config = dict(
    activation='swiglu',
    positions='rope',
    bias='none',
    extras=['some layers without attention', 'attention sinks', 'value residuals'],
    init='uniform',
    init_std_qkv=0.0472,
    weight_decay=0.029,
    decay_shape='linear',
)
Each number is 500 + 50 x the weight over its row's rms, rounded and kept within 0 to 999. Layers, rows and columns count from 0. Numbers have three digits each. The size before them is the row's rms in percent of the matrix's.

# layer 6 attention value, 64x64, rms 0.174, rows 34-63, columns 0-63
105:485468523534477559460456614615452474488531496407448538507504497469485461499462522515479542456562470489513587558500452432440448505445515450382571606524468575609475472508475471461465463577487502
096:408445537506537547513522602493494433432482433427565485450515461537539497508503501449496515542495508418427464549533496549438516496409543560489470572526549486457380568486477528498437486653499494
103:508591467489497490536516578449591532559435524635493413474478471422514616518452468538470423457540497508568458416564516520550483500483520454477476432574501573580460558530466484451494486503509552
105:479548450533540496547544547550553483574451503621449477473469537505438517475480420548442523500457523587505485495477497544482385536492566398408429500541481553546514424517554509437432585477558543
100:504355476479594486501566455536477528340444509432469514492525472538547487511447538450465543560465519392524478560475476508466443482606496547499508492447546479568584426460528535515488539506530493
093:528577436518507417474481606519529529561462494513498486526447527483479519511428500577523501532428490548538466468585539416623500459524464360517454526523550458511562453412521544438543557493560457
112:469471478481545446541511599466596406479502488606521517490521488526495550492514467522380562586497513535385492540506489548397380487543488469554421522532528474582484421490532516489466494534512463
100:515533443513583462477591526541471555528508493642475471469506448473497522485476439573449530441439536581383504557439493442494438496492521430451445509502486547600518493559490525450392495497576516
113:493521472480479414611417612448565520580501524580562476495514559462380529482489559528501565479474477505518482513539459471479447478489505543519473541472522441466432440399506591480564546564560549
102:536450495504440476504476380450487469355474522491522553527529418513604430525538491537504606510490523583449490538460534531431477513549483439502488441510522508513494546440572387506405496489561516
106:534502520465465552505517408445470598402505538460549459523510505508592405552508479503552395489503528555466479478464568563543551514489488458666453441482503472413511470551473476548519482424478493
107:484462555536523535501497614401577526443443422487510560501493571481374511461522589563505528521526468511541471490507474479557535502507491532588470522504496503530386549410483427464581458536422552
082:540588552473533388527424416470430473503544531542482550556461509482524399502582502588536604445463491556498469564451529458507433499568476477597532413541493460487508492441517469513522446466525562
101:457538440501517456539498477540514517538475577570521494486487436516480544479587513542492441497421545525523477462531498562511487518583583402493426427490512477461477443420499453533459677464547595
098:527532505486467529528500385451475556485523545472486516528524451484651496572490435510522401494478504552403472436538553536528561525467480442538511432472501511369486495633519527501451498423511517
099:546522581530468520519462600435453503581559440553457439486461501458410487447536476520529400425493492535486477424549500577521523503441560455476522529534467515415392500552491609464560471563532508
107:505443604446476476576380576426468471495530529494524515483552483530474654490542494442476520507510533444528521568439446543433530488528434601501398490473524471596435524504504468513511516515475452
092:456394492558536540406540561639475553543470443437513476475464526542397532477510542574515527553481488442392526493490509477523536476482473451388584561511514493454485523550442526501510486553424486
100:508423583577488525383517460464469584548571416566448501496505533458502445482542542458460508476497469515440518559521529383467511525448478488510587610486538543435492440430476420544522478442455485
098:515579469501559457485458446592523560415422453504404507508499469525454573490478521542496504632490507426496479457493516488465566495511570499349548441511499521488568530539486450492595526442433515
121:517474523509465421448565410499457556514504554594477467502454463528636453518546419523494484430470520551496500453475536566564418510519541380400551450503461511478539507555535466501409454453517526
095:584513441523506475470569397467494487512476517639470460505450458544460493478479441555538426553492505546540473424520576470541473489497587474594557454453513508503493511473476472518480521349431583
103:503509516540578473445545343562492514531581471469490564471528520486588489475567520547389638441516487550423503552465489451519474437494483515429546470526495482554523439456562478521470440520542473
122:479613563504445544549545404405479539476492490471505471488494442495565446523527520437536395406423499469563474441576546544562598470495536532549573468511538472408497521490460478573544520509456498
103:490562560519542534468488555560486465578533487478424486477508460455368587476390506470458507548421482454482494506556457496428611499453515549478482546491497499525490462505470525476557656579495537
117:483382497509491464441596455505490480512484482470462480486511458494594427529563548565497556464515526502412499447573599482461451527524471445328566485495544448490578518548520453527480566529496469
108:530432524468557565483541497408537567548494436563553467499600581497474588513490480448385487498535447483473488502483483460431466513496429511534439529472507553575580388553520542471561506486579434
117:505451538450472468457427557538430402489557482418565579529492573505483398492553523546540574505577483449547555604427439464487473519550456591539517516483453473559457490468487542513482437543450439
106:512551534461511534567553543320579514387489541512479455521535505497554471551467467489478408475507482545417480483521517528502465530464496538548415482503484495463490392525524589540517500465599580
101:509444480504481408468467411617451496477448564495466513531391486574553488488539514544580523486491535476559476495437547487627592502537519539568540436508447477524472581477494418506507467451415518
# layer 6 attention output (transposed), 64x64, rms 0.182, rows 34-63, columns 0-63
110:435474528395543419535477456387523570535503599588483434464457472488551546517554509491568471525496580430474503454454473525568533533464486456545420581452553506460496553450548434546455527481566487
121:483521468552519470546444468519541486536576609578446428481486519535525519524535426489444489476507525380460531462511514505577399451476507484481448491584545608479539568476539502524460561362457484
088:521491500468412573491493520616482558497496439477510498634549519456471477479444523516494532506570503538434464546548404507521462518467607485524550473463492442619502496523525458454444487563511365
114:537453599494384535419471536567451594483471516478428489520466429439501527558485556534469482492470623516492511503495488567530606558521496420540528452438561430580500503518504498426445538519496447
100:597578519506511508516448514586519471448506412441485455497499505501524444524499508566413436424528485545500469479477551521446537436497449496585538544550482502514381534437484554587541499655530478
098:541500586408489472491538455588498469393459470465562506582435562502485582601536476433520530475507479525465561487518430507480555468492486463436466578445463416474420577562518442537524442478490554
091:566474522537418454467468493549419456535488503507426467498523487457515510550457505525505475506491607469560564461512510559503607439513508387456613424505521511521510597500498514459442580447564391
096:520367486420482538421466567572520535429509474429455451534460484524571471532502547510491512514576572437542522565460439563488603477484455455520459486512521368543447561526522540420506473522515482
103:533449577500439566503517421578444483587497532489466539500423528494471470516439426408572515462428476599531567389538440487506535521507489417420542539460505541510470535585529515554547466444532519
093:466434496528522418515443507509502515609481447578483442499541481481535539495516523501478508465436435504579582466536501504462491477482414546513533495544551363511445420485500608450533400593520576
090:450505385510507589556483530491497538377550467409559565529493498526486462507474489487487587521531411438540487534426475458513479444557483586510477461546510468509603440526492620520560464488562529
068:541481514515444514555575398518461456521537459534464447492519404390592465517543505414524496516533526536540559426525422558500488472414532400530521526517448575534585446510495461588488533516464438
099:480403476482495414428556472520562469501476434472588528504511468478519473450485481525531527571514446462529594503524515530482535521460428461506549535454607345536500481466559558498579430580535566
101:556502518503496514406430521521424587492507504521504515520528482522476483570427450511428558502437475513523465611562459527511585531501418454510487468522508420515437587466510662537543493430551451
100:497504379464486495520590599466495472410528455448564574507514505455463496441537520555459556515561350484564469573494494479517508544504517580464534435544436438540541471471420518432544542501493523
104:470486432538581533479579466488534611546440580583589513500455498473548533476539508436505485533500441442517467527537420505521486513437514472472428475501399541559505578462464436434504500369523444
087:595544461551461530524529476473541392563489434481460582493480501500468437532476445617528526567520501540559509499558487456545436481465492496398554521548512470476376619467442532559462550474508496
106:446548501496561460467437432467523488533613664491506471485407537521519520443453488477545557484459562444453475515434571470464476515499502485470446514469569575483567458473519468503423525400591514
095:385514524505566498430471461455530477572546581520573462520566484600500535445411553477439483482494566477455505515442541554469521470429464490564536496515440545602566429518437562425473483495461565
098:573596521508459549538493426492463480506479419421577604482499541482505492453516461581503442413545493504512495495455556521516445544450482531473486467416488593526425525454483393550503527623551464
110:472416432449505545467463602521557568438484539504507477539477456517483519477519577519481490548536492458518450545529392515483555515486497497562478480458546348616497430513518557368484506542546466
094:412461490455480525486474561522532552454486459427496482553574464499548499490498626491501481469518428479485532548524430489380485515493546558568605518483477485558545416591399562439459503544573518
109:483488610454519417433547534490538428554412494502534444487516376512470438468496530497593511465532570464555558428511536519444587564558558475552533511444527411450485428476518527462528487514440545
096:456528428506583562557453508417532519488456468503585552469505574494487477477523483479377548563536400557552399577475496518561488520478443512523466479569527483501558503483499579432539500501368483
106:496516473436375522538590471436492511511524552551473527458479545484534525469541484462542447440404629483523501528461536516514505510578406510477409498498473600422485618463514403528508485497491487
091:438492514433522404510537525558520515483529483530514566465563475540455597425466482526515540514494457430525537533407466471458522550450501513584563588488463465478555440500659536457488405571525520
106:534511594603419560433484496615512435454549432509434501537508491581478531466490514509478467473496617483424415481380497538569510504532500480478542470498488592530523414467501504488463459522562535
104:477471533554631473559448456448566440543424475539464475437533614541517457514534449490531488518473481464487577443575494452464456504499489453462492539454505560425441519418541482634502579511529542
100:574562495550442545436554566533412525497521402443475527552441477411456452507510525467481551560464587466438494533457432585536549386510487438459499518545471518540509574557483500423510472496439435
087:457439447493542473470507582565552581447565430460491484470521509496468412528437525479510507477520421597433541467607485507423481518470453590495477490509592465488448440561489582571512573534568469
# layer 6 MLP gate, 192x64, rms 0.186, rows 0-51, columns 0-63
092:441430505500463456522493580478608546462466444520538368505601511542561576516451547555392432493545488501474537487441545503511470552484511489554573443521500494579481452531511490479634463495507484
107:446465529571480508634519475464461544494517493568446430472524404564460479449517524598464476519494626444427573519579484514438452412515471500562486530516589436520490493492410473515510505500513456
096:516481480429507452511433498593479521402537445537498422492450505511501531587501569598487524517486518538555457545486463452594502480589541421524633492492523459540473505495396403523543458459473543
084:502509558467493443635462483474497459552410499508490512581528565457502543505454454482517448494453478474547557428470405426558446552480467547508522497544483619495527608453543471481462604568475459
092:489462577472528519490528451462602493518519508507486418543430478568477514413543537420553505526488476520513475482412554490573395518429482463534472537476561564624576436396460461468518473458549470
094:511518498453500538473582541462540527428517593483459439445467487531471509553522509492503446531544582411529458532432435471493546542508449475574412482469463467444530537572515573524595565427600399
099:502409492548418348503526482514577433501559531623497508480469529422553433484479553546501561471511574487518489480504510494483460486512510426541410503531472506503568465533623514534416505514575506
100:479501575493478544490477525515562393440525455454403459522561475604503518476563596458567422507534565501504492419478511554492548498445573487494537498506436464503462449365510542452578539526447455
104:483444520467457432420519555616535470440442524531469533480430620512508426506516562599484520471521538474548462480498463522524501420545535593549475498607510473408488417494454556535565477490468460
122:561511505563546536453555478478485457513530473481597460518521488514370498400494416494522525559557503552523520412414451517499413501559458591555452520451496517495494477525421537491515450604395496
102:455473373479575520472533527519576508400521428545459503479461478547529490430508576487463495610470444479471390485572530510386496521467507452483533540522494440526607541502491520467554486597473489
104:457475555505646477437450519485498442498524423624582427528520486500483512441517577540437393439441527487478539502539520518466447489539510512513525455563477515480505439461538534544565525418397542
088:456472374467495477466480548496448468478513574481465534562460538582501454436444549450459537566522494428510547583504493637442512564465551469495500513469541511610417450493492551461548460544449434
088:468467392476463425510473523542476497583479451492510476483527456508504548487506527487592539536538413557609505542561537544411491463454492551636513454482523452441504471394464528547536540585495427
093:533488483552495527472507562487568473426604490515505485453545505581493548593424502480543477522494557427355516427432476524414398479527468514518440440499584526517536558499497582488462509425538486
101:542540464488449515528584532489582593536541589507431493510507560497547495488533513510542379561522490436454524464575485515396444476473507506480450458551532385440545450601422484470477459539498558
099:462527510471595482428456499532461500521460511470498548527519453574599553548435489380446441480472442554471366522479505540521366529491527521513564458606476524465535506465456555475502481526459564
092:551400470553581583466603444415528549483498464446414478518591471621459438405503465468513476490496543545520539449572507523484438495469539537493511468503502457421503472478505556577518551517458439
084:417540500558512500414501364452600492551496491569484459505545516543551479459469474481480506512543558474489483431531583444509434498525560514403489543500488563489590461462529417457425580414454516
100:507520447521608531485430496473477505445528428570503545505361561495412495462447570558511552465544473481442595506501523544485508385500548527473460582432494524498532466519511397497584443515518464
106:468535489493548581605471520547471498425506389471434544482499452518484530513605526460533449454524438503527470483459564516522450456535651462464492530593476491597499498532379515514467495469462460
101:477384462535569452515557434514508485487565417525591487494464470468414579461521505555446436626522455372565474500474520536512494497492548547540533514533498435457508486458446527420484593505522499
091:563451504482528496409472461466460500574493433499455482437439526513424529545506554551478470537576524586470588489431476450485517493578564558407586564572488561471475473442554435447406508529454517
095:456520429441549457528526573496587502509586449498456522480580467555462504528510537422526452534457497521537496360487580497439464459482587538451546483454514443514597444527407560467481431489428500
092:523558513478453421517499474502414355413575542493492532460464518494460436485503490470464562570499530479456565560435554533473540519523515565432404494478513476591606438512511453481555453575494459
097:560553503512470537403502474434503560472473460461607519564506534494510491389466486502499548457542531459503493451502500581489453474526580600526532531510512534423541442595381446466513410572439513
119:431502544507551513436496524493597461560566515529436456495391552513483516422499604436489411524441555408483478440546558567415535529482570445503510535492495457474464517469463486526529476477372470
123:416482452568452541464507535444510513550531442570423456470455522587469453492491523491593444405464546475528481432458548544511495448536479524444435500516592551385576476574457454572472488509493575
115:544547510625547462475525501462578431539514474573494530540519513536451549384511545406485490598474492408506470432525487539383413447535594526504591502543476462491505479469540511526494501440479500
093:425529496526513586500509538443445565526522387454497528570508499430489497480497574480448538465493503507509524557418392540492544552462480449510519442445526462555581552544430664535474460483479454
077:507509536439453434475505420449553529509580624450481531466408525528432497467546553481479581569543490468534437455501521519519464536444534554577509500467438418548582428515513396519549484546577519
097:556586519399487460483560471531580493525548551478427538461475516468476532516442589471409477556571492567555494471459455478549493438468507496592492512575522507484445537350509578550489464563512458
112:447465520531524456414472501574536493506503551541494449493509488420393559411510598530478434520469583428521456495495546461421535512481419493620482527487443563395549550487556546504564476465479525
089:467512541473606562549471523544443357525567526449467549490494500539519450475504514445510483556422424413506412454456605479482460488458539577520393589544456552513523530537498514488514500475487444
088:510530519572623521478595459518476383537509527452516426550486466539500488443522468417553501572466510464529402451562492508508495464540525481624499472524560473477456390563463500460508427506428516
103:522568463532567475541454475504429556551512449484508497479550555577480552416554498493444525586501498471477540439501473611494450374541531513468411363534549549483447482420535510483524540532452534
097:586508493571493538457507546509411458436502477524536439503479412530466412533506616473405540625458466520536521473550537574466513426502397529467515467457507462534497417505506543571519526518578530
097:463534474506580434483459475420469584572509522581516521508538486553415642433484604411480379488474492534548487468499556443522466486468487508469560520549468461491586539523481451544534559527509531
112:473473457490517414416530589456592434567544432564493456431467540566489569511497546507470475495517525491455494367578484515501514485495530486581569507576555417419554466463442524509565492514471440
105:534633580555449427495509440570480503522452404524483376534471482512555496484498454535455397528452546454455557472474502472518527440528497494515549510513540481451545514431599584544447469424513541
101:546536523484498467430508498511529496487569492445526476473528600500498484507456676548416522481488468467509503457480449528469453571597539495496488504625472511442512515372493569389544516520473518
083:472448467417595496475512492527531490543503489530512498441495526475502591486607489435456389497492464519468487504429404562453537489511634517611512489483431474474451553505384508516523566542447509
118:399539417528597455485591585482497436459539471549536494488436505522523514533518567458486462582537387433530483499487542462458491468547532600580496421510531396474514521506485564579470484507484449
106:382502549575449554563565519518514485439485442479520537538382505523463484409474455526498550602468511512535491451410539526622480520556549494430535531573508520519464465500486429524506449425433475
095:543473460504489509576435514505560412518554489490504447420488431481504543417504494574521577567525493464616447504510473517577465476484539516513531478534466484573512452545453629566434430443401451
097:463504526506564433581534511492433452433559416472523432390520497498512452574497475576487519485437540511522518533585553509550427476522493431608521476523515410490397482493501437604456501520484568
109:386550542545520472445479495404524521457592431553546562435500562517463567415519560505528502521493456534484532555405524543558367510536531458505494490536550459498513425505524520556475442418437523
095:516469490482487493499512510393561482591615649553446430485445570491466548496529440493560520468472443467592466428589486534554448515428524423493437541513473559515491423504484503535486494518496457
118:485544536434494527485510450490561531501623598522505429482473558476609467471494480393541441522587605471472457449438541485559466454515498513465467520470481491373486450523448451534517503448442558
086:531484444510518397539513575486430504596507460511515453503493432461540442496529490514512522550556452520424514501546460624449498425418477501550522561514607430500493573487548491511447394421566474
082:467467607423442544500521503452519531515503480464349495516458532537468484462553598420535426507529511480446481458535536536475458517529583562569371531463466487532491574570463497507570449473532457
099:431436447552607538449432586426503482542517460544544539460462465463493614530593477559472531512511493477452435533529622474471415518496580519506504528504446464484463459469411475500450523583532473
# layer 6 MLP up, 192x64, rms 0.171, rows 0-50, columns 0-63
092:470610510524548508505503463411491562537462480580487469552464466455459540521549544504448454550436461564479434503558426496548562529499498545555423558443456512374449549403458569484522530506512595
101:510504586529465488501483492498448425470515501514439629529541465457525533519446498515471398472457521465523545532475445561558468499426409401466543515602548610542547500506446448483433500499561407
093:516399557510427552455484492516381482552494522559447516492533453537471506548604494565451491498514571536534491538528611472497557493456492511465568479529448465482557543461504444505568483340479428
096:510560520485521547461572534504457530511482595485502578495520528511632549495447455586603450470590471559460450577405494447482569544521494447451454518510462473524406487499591492527461554487557467
092:605434503428536353578465521465495473596476527420463488426540444404454549549542428511513558474507479485487527495509454520503475525559553463528510492504512518442491600485531552498522477560403432
099:492580540544511439514450521496334513468484521540488474481520517519541481573394490581472527419572553471549416454485507472489500387558489458562542503530568416479571552513473512453455498466478441
099:459542507446576470551484538548566460364545512469547543467455513419558464481441531464541564521527432475438387546550472494581410550539548460619464463522490499457515483522535446536553487458480513
095:399560425416390492500546545495589501450464518478479494443518476534516436550451577470477460438551510498585521526539598501477593410494467485507531463496495453502463458568569555571570559501549506
106:561509509518474469503563417547429586487428538495418537524580529417495494515495439541448491477467523497439518504454460503507528589491449597514458481471439535514487593530448495513599659533519547
108:562569508548532500464536560565484498490540332469531526418525405485555537589516471543420475477504511549517465536452475492563434373450444552505531486527528538510465539510422579471514459501457507
095:630472486496513497436569497518483534542531465454471499470543521554498563486486464458470449494523536485473459457454540586554432428514560565482489368502603394522433553443446499587433528473465477
105:509582498567442456518479531522530539522529571471478490403563463543407530540497615466552513526556461527480518506412540468472446375526487529509427426510436551489453605459577544486436513546518523
088:555506509522436506521570465463532503492475526550473531488555553441501525450680488506591523511588519388460523393581483489463485376458466493469427529542492470496554499441538488500548475472508477
096:458518502397528559528503515474466565536523483550600565520498402524495487488415630532569558485429459441483474544446479459456498561463466481461525553532516416528490501401507490529584483602555483
098:423543554565506413496507511461467512512446481470556417437497584546505380488539530519449572517517468532632504500505481522495496497480550451528508547583537388455500438460538488544545584554407503
101:567439531524524580510472530478554594484517495503578486537569494568562479501441504565432477446458439409354505469480520497397466497539454494405449536535477556487470539575499555483579441506501497
108:553392461413492526546486597461544481550503554556486519573539566509464554461469559496498431489445475458488589385534509528476567534561534492505503432362488503518483492471508566440463480523412456
091:501503477436524453502613475576621516504481523502488538552513471479584550465499584431501498416531525481427422444550430502460504484430514554573474580468439481531463432472428527536478492476610551
088:559459514487426430556512432606574511495490474413594464395567487584506486500416504416477496515522510563511517462534438553505431423463562541467560509498500544526493533553422432498554545496440526
103:466501529491501526494550507384405427488600518551594430529507433452480452567474561500443554535464538533544443602482515492570579562446422446531490500461510445507523524478478551487491459514492382
105:472568549460504479469530506542463510402498460394548488614444495518651501521471554522459559528430529435518489538435504470516479524535462517470443415451560410459445526481485470459530480543596546
100:493547460466564453469423548475483538590463563508495474481485438543558627541439447458537439404562563553561505519540514462530451461578519481465491495430539527440420541416411530546493433502484480
096:532656522496524462453612430506501481434558441424496452503502496455518403472560534538551475435499462499549442556494513463443521437514565484517552494509504404471548413431487509577495512566547536
095:519539388567572615470580527507395495526433479532503506425486460481432523506501582467462535472471556443552531607535499512487459495429490463556477532496627437536474465512463415519550514509521500
090:517497575548515415427563585423459497502497509547536507506484633469481496576451532416498512552529381491525483534560504601500526484507462510442602467514494463503522501455459501428486481508562381
110:513439540428526565438505508503495474467483491383538446482510495584544529456428536436515536424546526464534586482569444501425544508504529482480508503510494499520590471413463488531670540577498563
110:544460430493431466550519515455477558425418476507583548593556490579526427480483491555543518518596475501600522539540444461524471533479524609550471416572524450509464423547514560551489459493543452
111:550491489440486557488484464505500541485530573441522654483472566446592510435475493559522466544534468497547494584499494531463500512530449524540475489561399450522375550503574489440612479453452459
112:525482514507532490575462427503499503598488458503485529611557459526447488455479441439589532438492543421529507593551471481389491534494495490491448557499469529543423448590648488484511479451526459
096:398573551379532459477480530421548456573523489528518584470465547470533475544506560461451473493484469543527560417479502492469463520493557484587554519414579394450510479473503522533439535605550485
083:464536425492430519459462482562563513389509572485589501475508476497536531474428555492546552545476493513561446609438466392468524493519450441537501447498474525393541568518513522476586446511599470
092:485501488612561508485513564472506445392522471520650438503514517546431481514575451594499475537505461477462435454461488533496431460552492518490566537472539451517521452510374577497555467550443464
107:519422511406495435534444489530457481373503487624582471528559501441507480447567527492532546466425437405466415562491538454492484549502556570549513506487467510541548509461539455515490404555530534
096:509453482447461459506489459587458485590505381458584493588453476475546585506480557599499472507445509530452502528525497606527434487584446419504505473507549441416499534518527519451487439478423567
089:413478420511471522438480494480546624513564516503572549466515551446577494473533552438399512441507490463530392453421545569491479536438508495454522537464537499543450555382461495478444546552485461
107:494485492428501495588510440570468417581538422475533541574537531470493402458475508429492544601492570497486409544521513534506461535425480438438504524509480481522540535397469456437573400513555518
104:553477438462516571478548559536545512396527533520491367491481449547421544473478536421419478512419508476347447505467518517457546499451519476551519523495498528448478530594509490520591487533456567
095:509541582508587466416496469524461529448402481513501452588409486482467599556461526466524538381492552498575485521444476480596508541429510586524555462507448508452499497536437545443547508548438524
104:558559486486538538495521462472424589480500449579500498497429476453494521397600562548490518463452506488443447581468594500498435416525563535408479438491559482465530539437482470557417431534561517
095:491565565505499402573592412554539502478451521525496463501436533536544468484531428491524434469415503475458521486473526496532407386462473528480589521492514531498491546483529449605438479513611587
093:505443481450452601515510542422576545480479438422545513473585509528535470434516457615517592497453510566499527479485518454531457469514493434520436512571613439540434421540532519574507428542489483
082:485495469543481517494456472494456614516500440567557420524499542472484526472451595433430453573512505633622507584527437538449563501515516434521457512441519406523479470470466487509481532565538441
102:439491521535543546496495489484542534468509478493442369383457528567491576434551453428464624541514599471490422476515526509479488493528459469429456538509566537493434515534470376522500451560507485
096:532554487483488540638533521485567535464553519506432474530600500456462518487438445568491439428532450583470537575514479488565471417442456551492430433481438548507546440429482519490504428560506584
097:503567550563529543586510547547429540551497530474439480392539530525453557473578500497410522410489572453476551491510525520451463528448504547558499456563470460506591535478471381400529501432490545
103:448470489421478485456489526546486580539494524481673432452416549477498529522407500455540459575422463493507468523385471454518477516478521456506543536502575569476398480475547510481470560556543530
101:415540460578550595440512555483492561565547466470552548539544472431508560461547545482528438449453476504515469446532409498409519564432490488473502546499470520421492475546523622511473417593499443
098:559538513510460503498419467529493408469516486462488598547453528480492450536464519500457576567593529622442544506490556415370431493437507541509434480509500498460520492468478523476554470539633499
109:540574519551563484604449528570447596494528468443498477516460495384495506528477533510502517515482435565470470525429567557565411524493468495462434589515548523510456583403431494405474450498474508
088:567557532513513580492542479316576448393512483532485437581528480466470482386477558506510520449475463455552539498596503514470477545483570540431531512455482483526515500503497488437505461577522443
081:406544502518496512506548515476502513501515523540565499420584467466453518500413485566502474560427535550522453400502484494482523494538561402478466508528444600514440521636450567482504504437460624
# layer 6 MLP down (transposed), 192x64, rms 0.167, rows 0-50, columns 0-63
094:483496523478464448557585639514521476468487435449493582506565443531458469496568411503492488455469620473505455483478630459423569466502497514441543439539510445569528500552542477488473443559497462
102:567506453522570621555511483431475541560472543402522621467479487481473514591504503490469547390545500546536504475484495468501507468471485531416502439456484433494503547453553402467556417490523591
092:510513470572443405480554450427543494546455560516483509513536467530421450504546412465507569507541510512437472438465490564478400553483431530459386489521508571494553570550578578492488545490568416
091:583495449602597461458458380557539480477544447564537415586523491475464478489500544524562537508421560471480464454509535423497428475590495489554498540567511489499568466521433443473516481484405490
092:388496447471459582498512456511477536399436492567502472593524510490484455483545485404440481483584532516482542513467455456478569400556444610542479445540509549498474503604505513513516528504611488
100:450457538495450508530504517537496618531555563558471460469401477553491485511467586488461505540486395432503463506447445502448520536540451539482508479418507418471426558569530570515566549486622429
103:442493484523430402420509471571496447553411482497367509468565557546557520524511533522497552502510564416510541432512381506480526414508490539575575496418468542443568498513543554501543486497494503
098:462442552556562522555451502578446558466480422519424531551463466608522546463481501470542545513564505446446472475546496498524499614478506565459475462450546554498558545361489553392481469507506448
109:499471421555529595601561431552492444556404537522492492535518465458504537455470486508520436514420528487506473497540521570499455543454475502445482523485472601554357380545554561550506500503482460
113:472477452531475557470493455476478489463467478559479540512486454612521453505513455591465432539501500541513551400517502492515481620507435551615425561510540585446482476570442501385536506422547514
099:444469420573463524446562525545579491469480472535553542542499441513552469511494576464449453546516485395451371526523443471458474496531575532433629455528430457511525484605501500546550508529475475
108:484406526508610487552532509517466441509537483537485549465487529462483536465492373526417490500529495521466522534581493588501523557552480497516438524486618478410567555450382503560522515457422436
089:438449538569512535521530538381511506469440503588544506484508511541507478489492512469470607631515448544439526453525601481421553547548466495559514422412478485438572446519474463450442519525432496
096:478519523502512582576530445545509535601447533459445493415530486508555530544579514439576445454531485513437423431475511448508535558500531436460520394489432526543539491378572527530594485479518455
097:437444434512533474480571483486521497468594538442547473431466441516546491542434525450484613539506471478463474467543454526497376390516534510486387519585541511481533501537461587595535532466521546
095:514411498479382505442490541504551453480495560500574527537546442472491433555530492593462601458430511526492518536489524550544507502540408517460568479536372575469408520404512508481533573492480500
109:498455416514461432550550458485510542533519498422546526502482495516448481331570445502553470498527450530521497556415456611553584497519553441443512540523427485470435584486528484575556527459522506
091:517417516485399409550471523503515534475391514465526477455534507554510574441547487523492570499519417583476502524468468512510458542433570443462455524543482394569561520446543463545509438593598478
089:512486567485524472426494454530463508470484519482373474470470536522498449649542474431443624469527613551435473460503562566523565531545515471515442446484463537473491509503441477582508575492509442
107:485604427582469521542445392647527514457455523530458513496423503572457551459499516557485504514551521477474493514373506484486521434444501512584458486473524492549489456446512599423493531506566504
106:479438543465563554606496518491494567400486501489580479505497502584495480486542493486499463525517403481408470591448600454501526531484562389521520524484439524585506478519442531580478525487433402
099:476485484531465480566550507511474463464478523517565522553496609544504497491571503501467491579421362494428507401407506508469482394461449584543503458630496496484514584489490518543463479488568527
093:567395520524441556471509457428405454547436464527551512523453554548455553508496547473547514564568561494473565457469531544463507517507526535396606515564495479513455425493592461396470457470458531
099:470579438517556391471436441546524478514635535489462484415576540504420477518496512469537503489420469490500475382524508473549521508493549513489631475516503439577574469545432546510519451492506466
087:502494459537518529483476470569588470491502575494606532530518493559510393586472443568518570495488460524424482580390530526523551510563455544412460485537487491422462522467407497411436467504554511
107:509502536507477444464570511571450447454476536463502557466503470505464531566450454521578520422524515459443568525555501526427483453500451507443648522495485368452398475591514450593519537495490516
112:423498549501560463465474535484511476508462538544422481364432449530469510498540589449459516592520553432472532470497599511473586442536443528482548464481589464545552545487506437475602518512483415
109:457453463479485459471560497450481603501442439543533482420516548551539481493427486530545479517550463576504495523469461463472481543456464582511530504437668433505508485546371512540458502612499533
108:482461550504395558592463458537522496515538505477465533530526517393560411519559518545541515508451438614476587472446414528531565523479441424532534475438405486493534492555525527526508454572428467
094:559455496510539481616541516514471582549438563537528471444497565410470486512518545540566526483428548508473424540477488459517495610442498486501561459493362566457484446439545468526568465453491417
081:484445481557448486542567482612574575409530512469408495503580515413570482506527468593554506408493500532493484431535603461542384432447482499541473463451551485506508473497545527496530487437488511
101:450565461563566521447423607472411484496537479568577520479465522481502484525554502540484493482531513389551420479526528513524435431566485526526476399475564383506529527533542496459516551386538511
105:484534513571387537492559523442515516538435480445444619482463476592536548531436417495501474482475569565555542434539521506506484502523454459385480406514527520493406495524504516488572544453565429
096:477435471436470456458535545434589614358435548542517517507527497515537524450568443500493562516535563512517511490463484459473501510507519441440524457503555582566486405528476547565512549485532372
092:575549514572587509474491481464519571535543400433475406446500533561559554527577446485486473591414438453502480467538531513499405491497562418485522561532467418520472589478479558492466435469515518
106:558491490541519578508470516456581517392425527583435539459467449421520550506574491572489582501485398419512477493489538465534497505540514388494587478417530532519573484544530450555436470519495448
103:492474554443563437497579492471537455510585579526481534624451457556489547402492485489490470597508487452475423493534374460552426540487552526559491494503420444549540505491480424561489448463529508
096:620423552476452479527549506540511529494570453425498489434522466528602398478534455539501511543508426375529492534444602511426562506577422457480558508498555503451514482455544516510457497473524552
109:474568484530484363441569510543452443503453522576495499466476477518486563457436548472549476463445508508525536395521558506481451411596551503481597496598455438509532566462563459482510494547540425
097:564533515522404452559505579508462550553430475453452577522496594505540530478480460494432493515447496519489550490479483439521492540460420498519517581615431608519530428434548489397515513511451417
096:500491613530577528397538582420463461480529542532602520578500457488505414453447520550453584439528508531490467504492464440376482458571496534459520401488527502458529512476556530479508577535515477
081:579572478407536424447587527538541498477578516438456427426451632508540461597528490479527541506510494415497475459515543465497574481479505556497564508509422526556473465539492461426525403468517492
105:462564426517494453446488491498484562430400514490447389475403513628514481511556570425489485625517425496519532450518502575473474487536522543537535514570546465480535486475402511527498543570504495
097:452445464455544564502538480457444492478555603511407402436442436539639540492517501529520528541555435552442527437485476540600466478553571449562494504430536454509496521532516532518431505440484468
099:491469555521538485393454438475490435544476553486492490597405451479520519517528550437544488441524436590518438422511560593532445481474501502574494424535650448485474472535466541515505524548535548
104:513433528475528541510461483536414551513541425470594548450466509501564536502428557569485514548434460553492499554544417492476472459628405543469537485475511388449426549508522576523418509535532479
100:502467481491471508595542547470439549537467500494508484499495518538394493470537411514458489484570600437465419466571479491504374531514405482493514464530417627565541586519546505457549470545523478
099:467492491488546469515441534563523435458567506445524477491448467527462526496428524504508491457458526506510538476522627547442515467408490569573590451443682464559485464482412444468496520527493557
108:471508492493574507489552521472553439475557513559553575566467465534528424442529413475525516572468518582462423536476432409478428495564531463547442524539587615380501506486514466443461490478532524
089:467488479425443523473456496595506435544550463603409483461462421424451501526539515544521531528608532602531507440541572464460501531531599445455456458502480427469494524443564510489539528585492539
084:520513423527563464538520427558457474525542504444527506561488536632600482496584404495454586471527533578548450454458542502555506462460474436487492503468474432429482468526529457617416513461480491